config = dict(
    norm_place='pre',
    positions='rope',
    rope_fraction=1.0,
    bias='none',
    beta1=0.95,
    weight_decay=0.034,
    warmup_steps=200,
    schedule='wsd',
    doc_mask=True,
)
Each number is 200 + 20 x the weight over its row's rms, rounded and kept within 0 to 999. Layers, rows and columns count from 0. The size before them is the row's rms in percent of the matrix's.

# layer 4 attention value, 128x160, rms 0.148, rows 17-60, columns 0-159
104,210,190,196,216,215,182,179,214,190,229,189,193,203,206,200,203,141,203,187,206,184,216,198,219,206,193,218,213,192,187,235,177,236,237,191,219,213,193,172,216,197,224,221,213,140,211,256,206,176,194,201,202,172,166,220,183,196,237,179,226,194,197,203,178,203,168,202,223,208,211,229,193,207,207,201,179,185,196,201,214,194,146,188,194,189,166,208,195,214,231,204,247,184,215,175,218,210,178,196,192,209,188,218,210,203,195,198,179,185,177,243,183,220,211,226,215,215,206,223,187,221,162,180,205,196,169,185,180,171,218,196,217,188,202,187,163,177,227,163,196,212,169,218,182,168,190,206,200,221,187,231,220,199,204,188,208,191,196,211,186
104,205,169,211,184,198,189,189,167,168,245,193,197,196,218,215,198,198,257,201,213,224,212,200,194,211,184,226,170,199,238,213,213,189,186,217,183,195,171,213,180,192,208,200,172,201,221,241,176,231,212,232,199,229,208,212,184,197,182,188,220,191,193,222,240,190,202,193,195,233,203,218,193,185,197,236,184,218,194,206,199,171,205,177,196,150,236,201,211,200,213,216,230,167,188,208,237,187,198,222,154,191,182,233,197,174,203,210,203,173,209,198,200,180,209,205,188,247,208,216,230,188,194,214,230,188,206,216,206,202,193,198,184,182,212,192,189,172,180,215,183,166,208,191,205,225,189,205,231,187,231,196,226,196,172,192,200,158,205,162,230
102,209,238,210,194,187,204,165,187,168,212,175,222,224,225,210,185,183,177,199,201,212,185,207,173,217,177,218,199,152,201,206,174,177,208,182,199,182,232,201,208,197,195,232,194,168,213,203,205,227,231,178,219,213,229,148,221,192,201,194,191,173,172,236,151,195,204,233,204,213,206,171,176,211,183,223,193,216,219,210,200,205,174,193,208,228,204,197,201,192,213,163,186,182,175,193,205,194,173,213,193,183,200,169,222,193,170,240,182,172,175,227,174,248,178,192,189,202,210,227,206,223,187,231,228,204,198,231,192,188,204,221,182,197,152,209,200,196,201,158,208,184,188,206,180,208,216,213,197,210,211,224,224,188,208,217,208,196,190,213,174
107,215,187,237,210,191,178,213,211,176,214,224,185,183,195,197,229,178,225,194,204,196,180,207,215,213,179,228,212,181,215,207,194,197,202,214,209,209,195,189,206,238,204,224,192,172,198,187,189,174,205,180,217,209,232,207,234,240,186,174,205,192,178,218,197,174,199,173,237,204,131,227,197,196,194,227,204,205,216,206,221,195,198,187,167,153,202,179,186,209,197,175,179,210,173,189,215,206,226,175,227,207,179,208,223,188,212,184,198,201,190,179,173,205,192,210,246,203,226,227,162,199,221,198,196,214,212,177,206,180,173,208,253,182,176,153,236,217,209,199,188,188,230,196,174,235,209,204,143,192,202,199,187,207,205,215,207,208,200,194,201
107,208,191,195,193,189,221,163,184,216,221,195,208,188,227,193,167,180,214,216,173,191,189,209,200,196,213,167,185,224,170,148,209,209,210,188,184,206,223,198,192,207,176,205,185,202,222,183,174,214,223,217,232,185,213,161,187,193,205,215,215,182,199,208,189,223,178,222,232,171,191,213,219,179,194,218,162,204,179,205,207,208,163,188,185,243,200,177,217,205,194,202,200,221,232,236,174,209,255,179,173,195,209,175,229,190,174,227,216,198,159,181,234,215,229,213,229,198,183,212,231,217,198,194,201,179,204,206,213,199,189,191,154,219,187,153,205,186,191,223,203,180,175,194,226,188,207,199,207,213,231,211,174,186,186,192,164,193,208,230,185
107,149,198,237,210,176,232,186,209,204,216,216,174,171,197,182,221,207,174,179,203,175,180,203,218,183,212,205,187,214,193,204,181,200,190,198,206,211,189,225,177,207,182,188,235,219,204,177,234,199,204,201,206,171,201,187,165,220,199,212,218,221,190,202,209,213,215,200,224,155,185,172,156,174,164,162,205,215,260,209,161,171,199,189,185,147,216,218,171,190,187,192,234,184,195,180,203,200,197,207,210,178,226,190,202,201,218,208,173,190,207,211,176,218,225,172,216,231,171,241,207,227,224,216,218,203,183,199,188,188,198,202,181,184,181,185,202,234,198,188,208,199,216,187,178,209,210,207,232,199,176,193,171,185,193,182,200,185,191,212,164
090,224,206,199,193,172,168,212,218,195,204,190,201,169,216,191,255,189,202,151,184,175,232,226,240,188,221,191,183,176,207,218,218,183,217,176,173,195,212,218,205,188,208,191,231,206,175,194,187,217,190,157,184,177,212,190,206,183,208,210,197,196,193,183,225,181,161,189,221,214,244,202,213,220,192,186,197,183,188,205,227,180,213,231,196,226,183,213,220,176,196,190,198,200,192,203,238,231,163,206,225,182,175,212,194,198,228,233,198,204,211,175,184,183,197,137,213,185,187,172,195,196,215,209,149,178,182,198,207,195,191,185,213,207,226,221,184,234,195,205,236,223,217,198,187,188,200,204,223,212,173,204,222,218,230,216,187,178,212,211,181
114,205,186,181,230,220,187,218,243,220,236,172,188,214,189,130,198,156,185,181,196,190,171,203,246,163,222,218,195,169,231,199,185,234,187,184,210,192,183,208,206,205,225,197,213,189,162,201,178,186,173,209,178,180,227,189,222,221,219,177,205,177,220,233,195,189,208,189,213,208,209,204,176,195,211,219,198,187,194,166,187,220,171,176,171,224,209,205,202,180,219,210,210,195,207,204,199,199,191,175,231,166,193,213,216,205,214,190,199,211,159,209,164,222,176,184,228,202,207,202,204,196,197,241,207,199,246,204,194,206,166,212,196,217,217,180,201,234,202,197,184,207,163,218,202,231,207,211,202,222,206,200,195,215,206,179,182,208,224,186,231
102,188,180,213,171,209,193,199,192,211,210,202,206,198,227,226,198,214,197,195,230,188,217,176,199,187,180,230,226,201,230,228,198,191,207,223,239,198,182,215,208,186,188,200,238,211,205,185,167,196,222,204,231,243,221,225,226,194,202,174,211,222,230,197,153,242,171,214,218,192,165,200,236,203,189,177,170,206,191,198,199,193,180,195,163,179,198,200,240,227,193,219,196,192,194,239,230,181,205,158,214,226,170,211,163,201,198,201,183,198,161,194,205,216,194,219,203,204,196,223,199,196,169,175,222,195,192,188,192,199,191,206,186,229,214,188,172,187,199,160,206,163,178,183,150,209,187,173,207,207,207,197,199,184,197,225,198,162,214,216,177
104,211,197,237,235,247,199,202,189,175,256,221,215,157,217,196,193,184,207,220,230,212,178,187,190,204,198,211,205,214,230,192,189,245,239,207,174,179,195,195,242,227,183,209,178,185,209,194,181,193,211,238,225,218,208,205,205,220,197,207,207,161,212,202,162,225,184,186,192,183,189,198,230,221,215,191,190,193,208,180,178,178,191,184,166,212,203,212,193,215,203,154,183,233,225,214,181,204,221,185,229,207,185,218,194,198,212,212,199,187,204,199,176,214,219,219,194,194,205,172,188,216,180,205,202,214,192,202,214,184,182,182,204,194,223,221,177,249,188,203,168,186,141,210,188,228,198,166,186,190,188,193,221,207,205,180,201,223,210,166,182
103,219,196,217,182,206,179,182,168,193,172,154,191,217,197,212,188,156,206,210,220,223,190,189,184,188,178,205,168,196,210,186,226,191,201,211,240,206,221,221,209,186,172,207,230,192,230,225,221,199,237,199,177,196,208,195,207,184,208,222,195,206,180,179,210,203,196,223,187,183,219,213,194,206,246,178,203,199,178,207,171,208,220,192,184,197,240,214,182,205,189,172,195,190,175,208,198,214,242,190,183,178,231,180,173,200,182,190,223,211,192,207,207,212,217,216,204,158,192,212,194,218,144,232,203,209,241,202,199,184,197,204,161,207,202,234,201,205,169,195,192,206,201,216,164,184,221,174,181,180,191,178,176,141,210,171,213,212,208,156,205
108,197,182,161,202,195,194,190,205,219,200,191,205,212,220,194,183,233,172,203,188,191,204,239,200,200,194,202,206,236,194,210,193,189,150,200,187,186,216,189,171,214,196,192,211,225,159,216,205,168,200,201,208,185,204,193,190,206,187,203,191,208,207,211,185,194,227,221,209,182,194,195,202,243,172,183,197,202,209,221,185,215,210,223,241,241,175,185,185,192,215,198,186,217,205,167,223,189,209,240,191,204,244,201,202,187,151,243,198,240,200,210,225,184,217,168,200,210,210,224,216,193,188,252,218,221,209,171,213,177,199,211,149,210,180,197,213,214,181,214,190,200,210,196,158,219,184,190,137,198,202,225,191,226,198,203,161,208,196,193,176
102,202,197,188,200,202,201,159,215,135,176,211,196,209,223,215,181,218,204,203,185,186,197,234,177,156,207,176,214,182,209,222,219,207,200,241,211,238,209,222,170,182,162,194,224,188,181,197,199,183,206,211,224,207,215,208,209,217,213,185,194,172,196,198,172,218,178,207,174,218,180,238,206,165,197,197,195,183,183,217,253,201,174,174,227,190,215,211,207,233,166,191,180,208,193,201,220,212,223,204,191,205,202,203,195,160,176,205,177,191,196,193,192,212,190,237,215,178,216,222,210,220,187,186,223,199,162,216,229,188,196,224,230,216,200,189,207,196,203,216,188,166,216,243,208,205,188,183,165,176,189,207,226,233,189,173,179,175,226,211,194
111,217,174,195,178,180,210,214,220,215,216,260,212,211,189,198,175,214,201,199,191,203,218,182,190,203,198,189,201,182,200,193,199,234,237,185,220,191,162,187,218,185,209,203,197,201,211,195,178,219,176,164,243,212,210,223,212,224,188,194,192,166,199,189,207,190,185,164,171,186,191,200,196,169,170,183,171,182,203,188,229,202,244,228,178,207,225,195,225,179,194,206,203,221,220,216,207,192,179,202,174,192,180,163,177,171,198,187,197,219,215,178,193,190,184,208,225,174,212,206,208,202,221,168,194,193,184,180,167,174,170,199,200,176,189,180,184,197,169,225,171,243,200,176,227,214,202,164,250,191,167,196,194,184,176,227,179,214,171,211,187
125,224,212,185,152,194,196,186,246,197,170,214,219,205,228,202,165,224,218,205,212,212,209,211,197,156,197,152,204,183,186,207,205,221,202,204,182,198,224,244,171,203,202,185,208,208,177,199,189,221,209,211,192,237,201,240,195,212,191,154,181,225,200,208,216,198,232,196,186,187,214,201,206,149,210,188,196,181,178,221,222,176,215,202,218,226,223,188,195,239,200,199,192,227,244,201,181,183,216,218,205,199,222,207,215,211,166,169,212,199,220,182,202,175,239,191,168,194,171,186,201,224,198,239,204,208,188,182,209,177,192,176,221,219,215,206,229,197,186,211,196,206,236,198,222,207,228,218,196,200,210,172,226,212,225,217,187,198,242,201,198
098,195,190,191,247,198,223,177,175,166,206,173,173,190,217,203,183,188,176,180,215,241,196,204,217,218,191,195,182,203,159,167,225,179,221,172,206,194,242,203,155,231,205,223,193,222,214,233,209,190,226,183,188,204,206,198,203,186,187,211,190,212,211,190,212,232,190,225,224,191,206,203,180,214,165,210,181,222,221,211,198,222,206,200,220,174,191,223,177,201,210,203,211,167,180,233,174,222,228,202,195,192,224,197,192,188,188,196,181,159,186,210,222,201,166,206,201,177,191,254,200,172,184,204,171,220,181,215,173,212,215,186,210,201,182,227,245,179,168,164,198,174,224,204,220,214,193,219,175,209,184,191,212,210,230,224,218,201,223,200,201
106,216,204,229,228,200,219,208,213,191,177,182,197,205,203,233,207,193,198,188,230,182,208,187,175,196,198,248,193,201,218,224,198,235,195,229,215,199,185,204,215,157,186,210,218,218,215,231,207,199,207,243,212,214,224,206,233,228,184,213,187,179,213,193,196,199,194,204,204,208,171,235,191,220,162,213,189,163,219,206,186,217,205,199,184,191,198,229,200,202,224,222,196,231,190,200,206,209,203,211,194,167,216,201,171,199,185,149,216,180,223,193,206,240,187,224,196,174,217,187,217,195,145,160,213,176,205,198,172,224,198,201,221,238,167,239,214,221,195,211,199,223,216,236,212,204,239,218,165,174,180,202,194,199,197,165,214,192,175,196,194
102,202,210,207,233,213,212,202,218,237,187,220,219,179,210,180,215,173,215,233,186,174,172,210,208,191,180,202,251,187,208,237,220,211,197,232,195,180,160,201,212,198,222,179,184,229,217,172,179,213,187,224,234,212,193,191,237,226,192,228,211,209,205,204,193,219,192,197,208,190,190,187,174,188,183,243,207,173,220,172,202,221,205,236,208,239,199,201,208,191,182,214,206,178,196,232,217,186,218,186,198,167,228,206,186,197,219,223,218,203,232,187,190,202,196,213,186,194,179,157,172,201,193,188,183,190,197,205,170,220,158,231,208,207,193,244,212,217,222,234,180,219,195,228,167,220,188,207,211,203,189,187,177,214,200,218,174,212,214,193,249
105,191,194,174,219,170,187,217,219,216,208,203,217,171,192,191,220,190,218,251,212,170,197,207,213,221,183,202,177,201,174,198,195,189,182,221,225,207,204,238,241,216,187,193,168,216,178,193,170,240,222,208,227,229,202,214,178,167,159,209,177,208,165,188,215,223,156,212,179,176,225,189,177,163,183,202,166,190,223,223,192,207,227,225,202,197,210,190,212,182,227,198,242,203,185,207,193,200,176,193,196,203,175,176,194,208,186,182,212,228,171,182,217,226,226,209,173,209,202,179,204,202,189,195,241,196,233,178,190,232,199,207,176,193,206,200,220,248,203,225,191,217,185,169,176,214,210,197,205,220,190,189,182,194,215,174,203,183,217,216,215
106,188,214,203,197,177,213,182,191,177,181,212,218,210,188,178,174,191,177,217,191,221,225,225,201,205,212,192,212,244,219,210,200,233,195,173,190,220,193,207,215,226,195,171,204,197,210,215,205,203,184,189,229,178,203,224,219,211,195,192,182,220,177,186,183,168,168,185,189,210,244,196,221,197,194,158,220,212,191,193,181,174,239,148,240,234,216,194,201,199,238,211,221,207,214,155,172,188,216,181,218,187,181,210,225,204,182,217,185,191,185,176,202,185,195,194,216,219,210,200,220,235,207,211,217,158,194,214,226,234,229,227,208,206,182,200,222,203,209,236,204,197,188,201,212,195,161,176,206,217,225,175,189,215,186,223,193,221,156,157,210
095,211,164,224,197,201,182,174,171,198,211,227,222,229,186,190,230,154,184,216,168,184,205,221,205,180,173,205,244,189,199,191,212,187,198,219,199,198,179,202,193,237,168,159,182,194,218,178,177,215,193,197,235,198,222,176,185,189,188,142,220,183,238,224,192,185,185,204,183,190,207,208,184,181,157,225,206,201,219,176,189,197,179,185,209,192,232,207,175,208,214,214,203,217,206,168,167,199,187,205,221,225,197,209,206,136,214,217,202,211,218,188,209,194,182,232,214,204,208,208,187,175,212,177,200,189,197,198,175,232,162,203,170,194,188,191,190,208,202,237,190,199,204,201,212,223,206,199,231,197,198,202,191,206,155,197,232,193,168,204,217
104,187,213,216,189,219,202,193,211,185,214,191,200,190,195,177,212,230,220,217,189,203,187,158,199,222,205,194,214,190,199,219,175,236,202,208,170,172,171,187,224,189,185,200,157,209,207,182,175,225,183,222,201,236,173,211,196,219,192,157,196,204,209,213,194,167,189,229,210,184,215,194,179,207,228,175,204,188,181,183,189,201,211,182,206,212,193,215,198,235,179,196,209,190,229,190,248,166,182,186,208,193,170,173,205,231,218,192,224,222,152,199,217,172,206,178,180,236,218,164,183,173,227,184,193,202,183,238,232,239,199,210,207,195,217,223,214,184,230,205,173,171,191,190,209,197,178,186,224,204,212,217,184,182,212,184,259,214,181,196,219
102,208,210,226,187,187,193,197,205,197,194,198,226,235,228,192,219,214,199,213,162,178,232,203,198,195,195,188,180,214,209,177,217,191,237,211,195,194,200,212,197,197,177,230,174,223,198,210,203,200,215,217,200,228,199,162,178,174,195,180,215,164,206,204,210,231,214,199,196,212,239,200,228,194,191,222,179,201,165,178,195,216,205,212,218,189,222,209,217,238,181,186,180,206,158,211,212,154,178,202,165,203,224,219,176,235,227,222,180,151,201,188,207,218,193,147,187,168,188,220,184,207,213,188,218,194,201,191,176,223,137,218,215,182,183,213,193,179,202,207,162,189,185,196,198,219,210,202,204,206,170,163,216,236,195,185,202,232,201,206,181
086,202,193,209,177,193,232,248,191,212,218,198,211,245,210,197,176,200,211,190,202,198,179,179,196,214,198,214,176,196,232,201,209,216,230,207,223,186,188,195,199,222,165,231,208,200,200,193,222,207,193,207,187,208,216,205,254,211,202,223,189,177,197,228,199,197,174,175,226,166,215,173,246,201,202,197,178,152,209,209,180,227,207,199,183,212,190,200,192,180,186,205,230,221,162,193,205,214,158,197,188,166,210,194,232,157,180,175,210,183,178,197,200,179,183,226,236,195,199,237,199,196,179,137,201,170,193,193,197,188,182,195,212,242,207,187,204,206,188,203,183,191,216,215,222,210,198,222,235,185,191,202,194,205,229,175,207,205,166,207,167
107,190,194,195,184,218,224,186,204,168,171,192,226,217,202,190,199,207,198,189,206,189,214,183,177,242,199,223,184,198,218,184,194,186,178,190,178,207,187,214,171,160,223,202,186,190,223,238,231,186,178,187,201,195,209,236,197,226,184,211,235,174,250,193,176,167,214,170,234,169,200,196,215,200,211,200,169,202,171,192,201,208,180,196,211,194,178,204,194,172,169,189,189,202,226,206,191,165,167,195,228,202,208,151,205,190,183,167,204,254,207,199,214,188,225,195,193,213,224,238,231,207,183,218,173,206,216,183,202,166,213,215,191,206,225,177,194,214,215,218,202,218,202,197,190,187,201,167,164,188,164,215,161,198,171,217,190,217,187,206,217
101,223,167,198,209,207,218,148,192,198,210,199,238,199,236,182,190,149,215,191,237,207,197,210,174,204,200,213,201,216,233,189,203,207,212,198,209,190,179,224,154,185,194,205,197,218,229,206,153,236,179,198,219,192,228,207,187,224,190,174,191,196,179,184,188,221,208,169,194,182,210,197,217,205,234,199,196,219,216,161,191,170,216,185,198,217,196,240,228,197,227,229,224,251,230,224,203,201,189,193,216,225,197,238,250,215,200,190,185,223,216,196,200,228,216,195,230,205,189,200,197,200,213,212,190,180,208,192,218,180,238,221,195,176,202,224,221,188,206,195,202,235,202,178,213,203,209,192,196,223,200,183,206,182,206,242,177,191,225,183,205
116,233,193,256,192,196,213,215,214,192,201,207,191,204,188,232,197,189,199,203,259,235,187,177,187,205,220,215,220,221,212,236,197,181,199,203,165,203,184,216,211,201,184,214,217,218,204,187,189,197,179,186,169,186,196,230,218,233,200,206,185,203,205,187,190,196,236,199,176,240,193,209,234,189,198,174,215,175,194,205,206,210,250,195,209,174,188,178,201,207,178,224,175,221,199,202,234,185,214,227,154,214,218,147,234,190,182,170,214,213,199,235,194,178,183,230,229,192,231,227,200,188,182,217,229,207,201,211,204,199,187,199,188,215,190,214,216,191,185,207,193,198,201,246,212,205,242,190,189,181,163,181,203,204,183,196,178,188,171,187,211
103,198,218,209,219,198,212,168,223,175,198,221,225,229,209,217,173,183,191,147,215,154,223,220,172,175,187,165,198,201,206,203,198,208,207,218,229,249,207,203,190,171,203,209,191,178,221,240,167,178,181,207,206,173,223,214,186,218,179,176,201,195,211,200,214,187,208,217,200,189,204,197,212,208,221,197,188,195,211,186,195,222,176,201,229,249,190,211,201,189,158,210,215,231,186,206,218,195,218,215,183,216,204,182,211,177,144,169,191,214,197,207,230,226,214,171,203,205,211,228,222,192,175,191,191,177,215,183,185,186,206,244,179,201,201,185,180,164,193,220,194,224,208,194,215,230,202,221,200,195,197,218,187,227,198,167,169,187,153,194,200
106,222,189,213,232,206,221,202,184,173,184,227,222,205,172,226,204,212,198,195,208,217,164,183,163,215,198,207,192,213,239,184,214,186,210,221,205,194,158,173,177,196,166,222,231,190,212,209,214,201,162,214,203,169,190,197,213,234,209,169,225,179,231,206,192,206,221,171,228,215,150,172,195,164,201,221,228,182,202,209,212,214,206,180,207,199,207,205,196,210,183,181,175,230,164,218,241,198,219,215,208,195,252,182,180,212,185,195,223,180,189,217,206,184,206,228,207,207,239,199,191,235,191,192,203,195,199,205,195,179,207,214,197,170,205,208,168,210,158,209,155,215,203,219,198,195,208,206,175,194,199,219,204,151,203,200,204,210,193,164,212
103,206,184,202,208,207,220,184,217,203,192,182,191,186,196,199,244,200,202,195,258,176,189,202,197,211,204,241,184,237,219,215,225,187,177,223,189,199,204,196,209,174,183,238,176,190,203,163,156,205,188,234,174,227,206,196,213,220,198,222,228,209,228,165,208,212,194,202,192,178,222,243,189,193,183,236,168,209,252,189,214,187,214,185,217,177,193,213,188,207,184,207,204,201,230,200,234,210,208,195,196,213,240,226,219,186,208,170,190,204,160,231,206,228,214,202,162,223,191,217,182,200,194,207,194,216,222,213,196,217,208,211,197,232,231,206,195,237,173,199,143,179,196,194,203,201,203,204,193,204,216,225,202,210,213,226,178,188,211,226,209
102,191,170,198,239,192,187,184,225,209,197,211,204,193,166,212,215,204,198,247,204,222,200,195,211,207,221,240,216,167,216,215,224,199,204,199,213,179,157,217,202,209,226,184,209,187,184,179,179,200,189,176,222,200,206,211,201,240,197,211,194,195,184,163,210,208,199,191,200,186,176,191,146,187,214,193,205,207,217,178,239,207,237,181,166,178,207,199,190,196,178,156,208,185,224,206,194,210,199,195,239,211,212,172,232,203,227,208,200,201,224,189,181,203,224,204,210,183,219,179,190,236,232,188,202,173,197,188,227,183,182,217,226,190,206,181,214,234,218,196,194,206,197,178,201,207,210,194,238,175,203,195,173,211,234,180,227,216,157,256,228
097,224,181,236,200,201,195,211,160,178,209,170,204,218,180,206,179,217,177,230,208,205,180,180,195,212,202,200,179,212,208,205,231,212,222,187,200,216,196,198,185,213,203,217,228,206,229,198,245,189,179,203,174,173,213,218,204,237,269,179,225,204,216,217,198,205,201,200,209,217,182,203,182,233,203,148,181,209,219,211,204,205,219,209,171,176,197,213,182,218,216,206,190,223,180,189,205,224,215,179,195,225,217,201,200,219,198,221,205,176,208,211,153,218,182,231,230,212,222,206,202,206,194,231,194,200,199,168,215,151,241,190,225,211,209,222,182,211,178,218,198,237,177,218,171,192,218,198,196,228,188,200,185,174,210,180,197,207,247,175,182
107,192,237,203,176,182,196,206,179,207,224,182,226,191,221,183,176,237,180,195,167,225,190,208,222,192,181,158,198,223,204,195,206,176,235,189,183,218,225,193,181,191,233,209,225,232,241,188,183,194,247,191,228,215,196,201,222,191,192,189,198,194,197,197,230,192,199,236,198,209,203,196,199,206,234,233,228,251,178,187,190,210,200,196,232,199,182,167,191,207,229,213,186,196,229,189,152,190,219,188,211,208,186,199,236,228,222,221,202,202,201,171,224,219,184,167,215,208,197,195,205,200,198,205,189,173,207,196,208,163,210,180,208,254,199,195,206,198,212,172,228,171,202,212,231,193,203,229,227,172,218,198,209,198,209,219,204,223,190,175,178
107,200,181,211,218,199,179,234,177,189,164,206,211,151,194,214,189,212,164,216,206,199,231,198,200,183,183,204,229,199,188,209,193,206,238,200,225,164,202,212,165,215,228,173,225,195,170,202,217,181,168,227,209,211,203,154,196,192,201,209,176,218,209,206,222,217,209,224,229,180,190,178,153,185,160,211,234,167,226,175,191,183,190,197,196,187,198,189,182,191,177,222,187,193,208,187,212,207,175,217,194,230,218,201,203,176,209,196,219,174,214,227,178,215,228,211,222,221,223,193,186,194,221,202,208,203,209,173,224,176,189,193,180,147,211,236,220,235,200,200,174,214,207,187,227,207,203,198,199,204,208,231,198,187,257,177,199,191,221,193,189
107,211,195,194,197,226,191,196,160,195,188,213,207,186,194,212,168,242,212,207,180,211,196,234,168,157,178,173,189,217,155,213,210,188,199,229,230,180,159,199,183,230,193,166,230,191,199,204,197,201,204,217,196,165,194,185,157,196,215,225,184,182,209,218,173,153,170,218,214,175,179,176,192,226,191,164,189,193,179,213,202,209,200,192,196,233,171,165,184,205,204,207,214,190,157,187,183,189,177,208,211,186,190,222,224,212,169,190,175,226,238,195,206,167,189,201,222,190,172,198,215,195,188,215,172,194,174,204,217,178,214,181,211,171,204,225,185,207,212,227,215,193,194,179,199,218,209,230,219,209,212,183,200,197,190,213,174,174,182,199,162
109,192,211,196,204,224,222,193,192,180,211,166,214,196,177,170,189,180,198,192,192,208,238,211,228,183,205,174,163,219,238,192,213,153,160,191,194,225,204,214,179,189,217,177,187,201,190,240,212,177,232,210,165,191,175,196,193,200,208,229,203,187,183,198,246,195,204,215,236,229,213,217,204,199,232,191,190,226,191,224,204,229,216,177,199,219,220,181,172,153,200,191,220,216,213,196,178,211,216,178,205,221,206,221,201,214,204,198,189,207,259,221,191,202,181,243,214,238,233,221,188,203,222,201,188,192,179,229,167,183,222,206,188,171,200,204,187,195,180,194,234,178,207,229,217,204,192,185,201,210,211,208,189,176,215,195,201,182,229,226,226
105,202,179,212,223,167,212,188,208,234,185,203,230,204,194,184,210,222,194,264,176,203,172,186,249,202,201,182,210,218,227,183,204,233,195,206,200,227,218,182,218,206,232,193,195,187,209,174,184,209,228,199,235,199,223,198,177,204,175,195,193,210,176,202,170,193,207,221,191,174,196,179,198,197,215,221,186,211,200,175,153,172,187,198,190,188,198,223,240,184,208,204,174,193,186,205,198,203,185,200,194,217,190,232,188,204,266,199,190,200,228,185,207,215,242,188,225,205,183,184,200,196,208,165,214,199,187,176,202,245,229,197,203,192,182,184,183,183,204,190,199,209,223,211,177,191,174,186,211,175,208,246,198,183,181,241,203,227,184,165,174
105,192,219,189,191,187,194,227,200,235,196,194,165,217,237,170,200,201,213,211,174,180,210,209,186,172,174,168,211,207,152,214,207,222,213,195,195,205,187,173,205,229,237,182,178,185,212,206,188,194,261,216,216,228,169,185,195,165,184,196,184,221,216,214,201,206,235,227,164,196,190,194,179,190,194,215,210,193,168,185,189,191,174,237,202,226,159,193,225,228,202,183,218,211,223,209,203,174,167,175,233,180,194,180,182,200,218,193,192,214,193,185,185,221,205,214,190,187,182,202,181,193,197,208,222,181,193,182,187,218,187,179,234,184,191,224,222,164,191,221,221,204,208,193,232,176,188,199,199,187,175,209,227,209,159,223,178,241,213,214,196
097,222,190,184,206,185,200,184,182,202,192,204,187,195,185,197,189,227,194,221,219,204,212,228,187,226,246,150,195,208,184,194,233,212,220,220,162,183,217,194,211,215,169,195,183,221,211,194,224,161,185,221,170,157,198,200,207,219,207,188,223,214,203,169,193,185,179,196,217,196,201,201,229,207,178,187,231,231,174,205,219,174,206,199,188,222,153,213,169,238,195,220,208,193,194,204,209,200,203,201,198,219,199,204,194,228,237,188,205,179,171,205,214,166,201,221,214,220,200,171,188,205,207,191,174,198,172,191,221,217,204,181,196,204,208,270,197,191,208,188,189,228,222,248,191,225,202,229,204,226,234,179,219,181,183,241,199,210,199,181,226
102,177,174,197,248,213,176,189,175,213,200,221,195,179,187,187,174,212,218,211,224,188,209,177,258,209,211,200,178,222,252,210,232,198,172,181,206,191,209,214,221,229,194,173,207,201,208,207,151,194,222,184,185,226,168,198,190,210,209,196,176,217,209,214,233,204,217,177,181,213,199,215,168,211,197,177,248,203,209,222,206,184,223,182,181,208,223,195,180,212,200,232,210,193,215,203,205,203,193,214,191,203,222,217,205,209,178,153,200,187,222,197,210,205,204,208,227,207,206,181,171,183,222,204,167,223,166,192,188,191,203,240,187,184,219,196,176,196,202,222,192,182,168,160,198,192,223,164,190,180,219,161,170,181,181,181,189,232,180,196,206
104,218,179,187,204,196,191,192,237,193,247,208,173,182,182,224,183,192,229,188,192,185,174,230,178,179,200,199,223,206,213,205,192,204,229,204,227,198,167,196,208,217,190,191,201,186,185,218,240,147,167,236,177,187,173,232,210,176,221,223,180,212,204,215,181,210,175,218,215,201,196,217,196,225,204,195,174,199,171,187,190,224,213,218,205,216,176,224,203,226,205,215,188,147,181,196,206,225,208,186,168,244,182,173,194,162,157,174,225,214,191,215,203,184,178,206,222,217,222,227,193,191,178,194,195,185,212,198,202,169,241,209,210,194,209,246,200,211,205,176,192,197,190,177,180,218,228,206,196,225,190,224,229,194,204,190,197,189,223,192,185
113,228,166,205,214,224,188,196,174,214,165,245,189,205,220,204,207,229,201,203,191,190,235,187,201,187,208,214,209,200,173,213,206,214,187,207,190,216,236,196,179,238,193,195,185,225,192,186,176,186,180,197,196,199,200,205,204,210,211,220,192,230,224,195,260,224,239,201,197,191,233,184,184,163,205,190,238,198,213,200,212,182,200,198,200,194,171,192,172,172,207,223,188,241,192,214,207,177,207,191,195,244,251,207,204,215,182,138,200,195,227,175,211,195,207,192,187,200,189,188,198,227,212,223,166,203,177,197,216,231,206,220,237,207,226,206,191,194,227,239,205,225,223,223,213,206,213,188,181,175,224,188,177,199,182,194,196,202,216,223,233
123,221,213,178,189,177,220,192,184,185,214,203,201,223,188,186,228,202,221,180,162,195,194,238,186,203,179,195,204,183,194,231,199,178,209,228,199,192,202,214,212,155,218,236,256,196,194,171,199,174,192,205,190,205,220,195,214,191,181,217,199,155,246,188,205,193,247,194,221,196,192,230,193,188,226,216,191,219,178,186,181,214,180,179,211,190,209,220,220,200,239,213,205,185,208,253,196,215,193,192,221,185,161,217,212,187,183,194,194,200,201,190,229,185,196,192,169,173,190,164,225,198,180,171,195,188,195,173,230,198,201,174,191,207,187,188,210,171,218,222,226,193,229,193,216,228,153,239,196,221,183,219,200,188,170,189,221,216,218,185,183
096,219,223,197,211,235,218,236,200,183,195,207,203,178,193,207,227,204,176,244,232,213,211,207,217,218,245,223,181,183,197,186,245,186,196,169,221,177,172,200,189,165,227,181,233,196,213,182,191,179,234,224,204,216,216,184,212,210,206,185,175,223,193,151,190,208,183,155,187,206,187,176,218,170,202,229,206,214,204,205,186,202,218,191,223,188,236,223,180,179,210,225,213,196,199,212,217,210,200,196,200,197,212,240,169,234,203,210,163,179,216,189,210,170,225,218,203,188,204,218,189,194,197,174,164,202,191,225,182,223,210,191,204,182,187,211,174,199,196,201,169,189,206,188,195,187,175,196,205,155,196,158,193,159,194,192,220,219,207,213,226